config = dict(
    n_layer=16,
    d_model=384,
    n_head=3,
    n_kv_head=1,
    head_dim=128,
    d_mlp=1024,
    vocab_size=8192,
    activation='swiglu',
    norm='rmsnorm',
    norm_place='pre',
    norm_eps=1e-05,
    positions='rope',
    rope_base=3010.0,
    rope_fraction=1.0,
    qk_norm=False,
    attn_scale=0.0884,
    bias='none',
    tie_embeddings=True,
    parallel_block=False,
    init='orth',
    init_std_qkv=0.0337,
    init_std_o=0.0419,
    init_std_up=0.0483,
    init_std_down=0.0483,
    optimizer='soap_variant',
    lr=0.0162,
    weight_decay=0.0,
    lr_head=0.0107,
    grad_clip=0.5,
    warmup_steps=200,
    schedule='wsd',
    decay_fraction=1.0,
    decay_shape='linear',
    final_lr_fraction=0.02,
    batch_tokens=262144,
    seq_len=512,
    doc_mask=False,
    z_loss=0.0001,
    train_tokens=763500000,
    steps=2913,
    dataset='wikipedia_en',
)
Each number is 200 + 30 x the weight over its row's rms, rounded and kept within 0 to 999. Layers, rows and columns count from 0. The size before them is the row's rms in percent of the matrix's.

# down: layer 9 MLP down (transposed), 1024x384, rms 0.0483, rows 272-293, columns 0-47
# gate: layer 9 MLP gate, 1024x384, rms 0.0482, rows 273-293, columns 0-47
# up: layer 9 MLP up, 1024x384, rms 0.0484, rows 273-293, columns 0-47
down272,096,186,227,170,164,230,215,204,263,168,218,235,174,272,181,164,230,180,181,207,225,182,188,234,170,217,196,178,232,212,189,167,221,201,217,194,151,258,197,198,228,127,206,177,171,236,176,210,256
gate273,096,163,189,169,174,185,205,172,240,148,193,223,233,158,179,215,165,119,220,225,189,236,199,226,211,210,210,201,149,221,206,176,155,232,201,160,182,236,191,130,199,217,188,186,196,211,258,191,229
up273,093,192,219,198,233,241,204,172,184,205,162,209,183,202,218,203,239,193,219,175,264,179,152,199,231,185,160,212,205,173,194,259,257,173,146,150,247,210,187,184,157,215,201,213,204,168,161,214,166
down273,096,191,196,187,222,189,210,230,151,213,190,209,263,180,141,213,203,177,262,244,228,231,215,190,228,214,220,181,219,249,181,217,185,233,167,197,156,183,179,219,234,196,198,127,177,245,178,222,255
gate274,102,206,176,213,230,228,217,246,186,200,208,182,203,225,175,200,132,213,222,189,203,206,219,189,274,172,209,203,212,255,227,166,228,178,155,229,180,221,194,275,171,212,227,171,216,184,244,223,165
up274,096,213,190,186,220,197,224,164,244,245,197,227,181,179,219,191,219,240,287,240,133,240,230,215,174,214,150,224,143,194,190,225,186,190,243,197,214,221,203,234,228,238,228,187,181,178,158,185,205
down274,101,225,150,198,181,229,171,187,229,164,196,247,243,182,196,213,249,191,182,235,205,174,209,250,221,187,182,234,213,211,193,163,182,198,153,199,196,178,250,174,183,173,228,237,214,215,183,177,194
gate275,097,168,252,194,229,224,197,201,230,223,173,209,195,222,215,182,143,191,182,185,179,221,219,233,149,194,178,195,224,239,186,173,212,204,221,189,175,206,181,172,214,196,197,219,242,219,256,198,198
up275,095,207,159,202,252,206,172,225,215,198,185,204,187,193,175,178,185,217,173,205,215,197,247,197,225,169,216,216,235,188,171,200,246,202,211,235,225,185,198,191,207,225,154,209,208,195,212,162,225
down275,100,210,209,222,206,209,165,166,188,232,202,222,233,208,225,221,148,191,152,188,171,147,244,245,179,173,271,188,184,221,247,230,200,172,119,217,194,227,215,172,170,295,171,181,202,140,170,132,176
gate276,102,197,202,211,207,187,237,211,215,245,183,205,167,170,195,201,181,207,128,174,177,215,211,203,208,240,155,157,205,234,167,214,219,217,197,177,210,228,172,202,197,236,168,167,167,225,162,179,213
up276,104,242,195,200,217,211,180,153,197,173,196,170,212,209,194,219,203,218,160,153,193,204,141,187,217,197,209,171,246,191,187,195,225,196,185,129,182,183,129,242,194,189,163,149,190,224,178,278,226
down276,098,182,184,239,189,242,184,163,174,171,160,254,150,259,173,208,197,159,218,217,193,207,201,219,138,166,208,192,200,239,220,231,187,219,205,185,196,190,195,146,206,230,202,254,192,196,169,233,197
gate277,100,188,193,161,198,238,207,150,191,182,210,203,266,233,207,215,191,173,184,142,216,213,236,158,212,190,258,183,199,229,221,230,161,156,189,196,161,238,200,201,174,238,209,206,199,173,191,211,206
up277,099,225,137,229,183,222,223,226,232,229,212,186,140,202,219,165,169,183,171,144,210,232,166,219,184,226,210,209,171,211,233,215,222,184,207,192,209,159,226,191,163,185,179,177,213,191,175,207,214
down277,105,154,162,247,177,271,192,192,221,164,252,163,220,244,116,194,222,189,256,165,252,227,215,178,208,199,238,148,187,259,230,173,182,204,204,217,208,191,212,192,199,164,203,190,199,205,203,199,235
gate278,108,220,223,241,203,187,235,260,217,236,201,183,185,209,241,189,177,228,190,265,193,219,231,177,169,285,208,200,207,269,185,215,181,212,183,277,243,194,214,202,219,214,167,170,208,224,251,143,128
up278,105,176,273,140,214,204,176,152,157,266,223,160,248,225,193,177,228,198,185,149,207,172,187,206,219,153,194,188,228,158,229,196,222,200,223,233,223,237,184,184,213,151,187,217,211,234,204,177,279
down278,108,153,209,166,211,227,216,103,128,224,226,199,251,191,159,174,197,145,209,178,201,161,232,197,198,199,170,219,205,182,225,182,227,193,171,203,179,252,224,193,207,174,232,238,216,213,172,211,290
gate279,100,222,252,215,148,195,189,233,200,215,171,209,179,151,175,149,204,186,147,178,188,188,220,207,186,139,155,177,258,228,226,243,174,226,210,216,257,161,230,199,195,155,159,199,197,136,214,130,243
up279,105,196,171,186,254,145,157,215,197,179,152,159,181,208,203,150,275,174,235,190,201,178,175,157,255,160,203,191,256,185,174,189,240,242,230,242,174,178,193,220,192,230,182,168,168,165,216,178,214
down279,101,196,209,208,219,219,193,197,194,214,220,184,211,203,247,123,142,200,160,166,163,221,185,187,210,197,209,208,223,192,160,232,169,183,186,202,194,198,213,204,175,174,210,199,204,224,207,235,213
gate280,098,202,188,140,223,179,245,177,231,236,199,246,205,154,248,224,215,231,181,223,156,206,233,230,224,208,188,235,204,180,254,236,206,197,188,216,248,165,249,175,213,157,170,197,249,219,179,187,188
up280,101,228,252,162,184,201,186,187,163,264,253,213,177,215,225,204,242,251,215,202,200,146,199,159,217,183,177,151,190,191,182,171,209,176,228,235,200,209,183,220,274,207,177,167,225,155,163,247,143
down280,106,175,212,156,166,181,210,202,248,202,152,166,168,174,260,202,238,223,247,237,222,169,194,201,105,187,252,235,210,209,196,202,201,184,179,206,209,200,207,187,259,207,141,223,217,173,205,177,227
gate281,102,190,205,205,225,199,188,202,227,169,236,240,143,217,197,254,185,205,238,211,250,213,226,246,230,214,187,149,205,174,229,205,244,228,180,257,190,236,173,150,176,227,196,248,250,193,200,280,153
up281,109,250,214,159,188,195,167,139,195,152,215,184,161,210,157,210,177,185,176,248,196,218,202,148,220,166,199,227,272,163,177,203,140,179,190,187,193,190,162,213,186,197,160,165,176,211,171,159,198
down281,102,251,183,174,196,167,182,235,196,180,228,167,189,164,270,193,160,170,151,191,186,214,225,160,183,209,159,236,145,137,185,196,189,234,231,195,211,180,246,198,166,181,149,216,179,176,211,192,270
gate282,097,212,181,201,168,183,171,266,214,127,226,238,256,217,192,178,217,160,226,199,179,147,206,161,194,195,215,160,116,198,179,182,207,193,166,211,216,194,212,227,185,157,271,244,252,192,170,178,180
up282,096,124,173,212,157,200,124,239,146,173,205,189,196,199,186,221,243,217,212,181,233,179,183,222,130,196,193,188,185,177,232,176,227,128,168,202,226,249,209,196,221,201,183,177,143,208,220,231,203
down282,095,245,284,187,228,247,214,165,157,227,186,204,209,183,186,224,169,205,198,177,187,211,195,179,186,217,168,204,242,219,204,214,183,261,206,208,167,182,202,206,161,254,198,237,166,199,195,237,214
gate283,098,195,196,206,178,158,227,261,247,201,226,202,207,207,285,174,269,262,190,139,182,282,185,233,220,126,205,177,203,194,199,133,198,198,221,173,198,248,242,221,242,194,153,216,181,174,143,195,188
up283,097,200,229,165,163,192,154,183,164,217,205,156,170,231,195,183,184,162,174,156,199,187,173,187,188,141,200,216,180,221,226,212,138,140,240,226,233,196,229,186,203,198,172,188,227,173,186,221,253
down283,102,146,213,247,198,165,140,188,181,209,257,223,212,128,188,151,162,162,239,180,240,201,174,145,201,176,218,197,225,208,208,196,193,176,215,193,231,171,229,187,190,244,185,170,225,159,213,204,224
gate284,097,214,150,183,223,194,182,209,236,186,221,188,209,177,247,192,210,171,234,176,168,205,203,211,174,210,205,202,255,162,145,263,186,267,246,233,201,185,226,212,178,168,197,199,208,208,201,176,201
up284,094,243,224,156,171,274,183,174,194,181,172,176,170,191,186,214,146,171,181,188,182,198,203,181,178,211,206,221,210,147,231,245,173,229,208,236,218,269,155,228,213,227,179,201,217,220,218,233,231
down284,099,232,228,205,176,202,128,225,233,186,205,209,203,173,237,153,189,214,221,223,221,183,201,186,157,179,197,179,199,222,212,191,217,220,175,182,208,183,192,154,216,202,234,190,214,191,218,196,136
gate285,087,215,206,185,262,161,157,213,196,188,241,177,227,178,157,185,221,260,218,177,248,164,206,234,225,183,199,196,196,180,217,181,187,233,176,193,191,158,200,190,146,112,177,231,200,164,179,149,242
up285,103,217,164,168,219,148,202,191,193,140,148,206,238,174,189,159,195,239,245,184,202,169,154,211,202,228,220,168,225,227,269,208,217,158,204,197,173,215,258,231,179,188,157,172,173,239,238,242,248
down285,100,232,182,168,229,186,204,210,179,168,148,228,277,207,188,173,213,206,214,260,200,246,212,215,203,213,215,123,214,205,217,234,188,189,177,210,172,216,192,231,196,165,194,207,186,231,213,222,205
gate286,103,219,215,186,154,204,168,248,217,225,172,239,250,174,150,197,202,173,251,200,171,171,216,157,243,265,295,242,201,176,192,247,258,181,219,216,215,195,214,205,262,201,180,182,238,169,169,210,143
up286,103,234,199,192,200,228,195,201,220,256,238,203,214,219,238,253,272,154,168,200,204,151,188,208,172,203,181,128,163,191,197,172,192,180,204,169,232,182,171,208,164,188,178,178,218,219,215,198,183
down286,098,265,214,234,204,195,206,214,180,179,176,151,194,214,264,152,173,205,258,226,160,176,201,169,200,157,175,186,178,144,219,221,208,196,198,184,241,208,193,175,254,225,215,216,288,156,163,177,181
gate287,101,203,164,239,158,173,212,190,176,152,139,162,192,264,204,218,181,222,261,203,216,197,192,286,197,203,203,248,166,167,183,202,178,210,174,247,198,201,188,210,233,217,181,209,144,219,209,198,123
up287,094,147,210,243,163,228,236,199,219,126,218,234,199,180,156,209,208,145,185,225,205,170,193,186,235,242,237,200,178,129,189,158,155,198,178,205,213,139,220,212,219,243,165,141,206,187,192,165,160
down287,094,220,202,185,204,174,266,176,240,199,153,182,246,172,175,196,196,180,263,226,212,248,193,200,214,165,228,228,213,196,222,190,226,190,202,190,233,150,211,199,242,197,236,194,199,187,199,214,148
gate288,106,163,184,188,234,163,223,237,231,194,146,176,192,184,227,220,198,190,216,208,183,256,182,211,201,209,208,171,191,255,215,233,225,226,238,150,176,187,222,139,240,222,186,232,253,219,188,183,153
up288,107,251,201,188,204,151,204,194,260,225,195,197,209,198,212,160,196,174,220,210,176,205,196,182,204,212,177,174,202,215,113,152,180,195,215,164,238,175,176,110,238,242,206,175,181,225,226,206,169
down288,105,207,221,212,261,181,193,133,176,228,221,207,229,197,207,241,221,144,220,150,273,223,193,214,231,222,229,199,144,166,181,224,214,188,144,202,147,201,121,184,199,168,225,226,204,196,187,231,159
gate289,102,204,201,194,244,196,198,228,192,249,126,182,214,185,233,190,169,184,196,220,240,217,212,215,231,224,140,245,226,145,195,203,168,157,217,160,228,165,205,212,216,205,201,244,217,139,231,192,184
up289,102,195,261,189,177,186,210,242,212,209,216,207,199,195,193,164,143,194,211,167,200,173,200,274,183,196,193,171,210,140,203,178,269,229,229,254,221,204,169,221,209,252,185,217,162,184,212,218,184
down289,107,160,194,236,196,189,198,179,194,244,228,230,206,210,199,260,198,166,199,200,233,160,177,165,187,201,188,154,170,203,209,211,234,182,241,179,211,224,206,173,213,204,187,207,196,159,171,218,227
gate290,102,217,216,234,203,246,226,193,182,222,196,197,233,202,185,161,225,237,252,209,202,179,209,232,212,163,204,239,165,176,143,235,154,153,128,197,216,183,207,218,218,162,182,188,213,177,187,171,142
up290,099,195,196,158,197,207,237,188,168,201,192,199,281,191,199,218,166,192,192,186,147,263,189,229,218,265,240,193,189,162,194,202,235,219,199,195,200,196,202,223,198,226,228,184,258,210,166,208,211
down290,101,166,232,153,202,162,201,205,210,157,208,143,208,191,168,208,157,229,154,140,217,222,157,153,228,189,99,183,218,168,188,191,193,255,187,182,225,217,210,205,145,217,258,239,243,174,204,189,196
gate291,095,240,178,228,196,205,223,218,181,201,187,171,174,202,232,204,173,230,172,226,230,205,205,209,256,218,192,219,158,218,220,179,193,255,185,173,132,214,206,206,181,192,185,195,142,224,206,215,202
up291,098,218,195,191,184,214,201,199,156,227,176,202,169,229,232,198,219,206,178,273,178,190,240,211,195,213,213,204,179,210,190,188,202,173,192,220,163,183,212,186,227,165,154,222,194,195,243,184,238
down291,102,160,177,165,206,195,197,178,251,204,218,179,245,159,174,134,264,281,195,204,175,237,195,244,212,191,240,201,141,209,203,171,214,182,197,230,156,219,211,164,216,176,190,239,204,193,182,184,220
gate292,100,182,171,202,207,188,220,226,183,222,164,216,158,157,225,230,202,238,205,204,177,246,161,231,214,205,191,184,215,223,215,247,258,141,218,191,204,148,187,193,180,176,143,184,221,203,233,203,151
up292,094,216,214,160,253,234,187,235,214,225,163,178,209,207,214,193,181,182,162,202,193,240,137,208,234,224,194,223,257,230,264,265,212,212,168,181,243,149,231,147,253,168,222,212,212,151,214,182,214
down292,093,227,197,189,225,227,201,133,234,237,218,214,235,264,171,172,222,190,151,235,182,234,202,260,159,176,213,207,222,202,212,212,198,239,198,185,228,221,220,241,180,177,228,194,231,169,234,204,210
gate293,103,227,162,172,223,246,213,213,234,156,172,219,221,205,163,230,239,209,249,157,222,249,250,187,190,237,170,219,202,223,195,289,199,236,159,207,222,201,153,215,205,220,182,195,164,207,206,195,173
up293,101,204,253,258,246,217,234,136,227,184,214,237,198,198,199,182,258,221,202,147,204,179,189,225,177,207,136,225,220,186,210,198,195,181,175,194,203,215,245,209,186,131,186,198,217,181,231,171,178
down293,099,241,211,177,185,186,158,193,227,145,252,176,188,196,212,216,187,206,159,212,196,171,190,192,214,196,168,195,231,239,169,165,252,254,188,180,136,236,201,185,185,157,231,213,215,198,188,206,154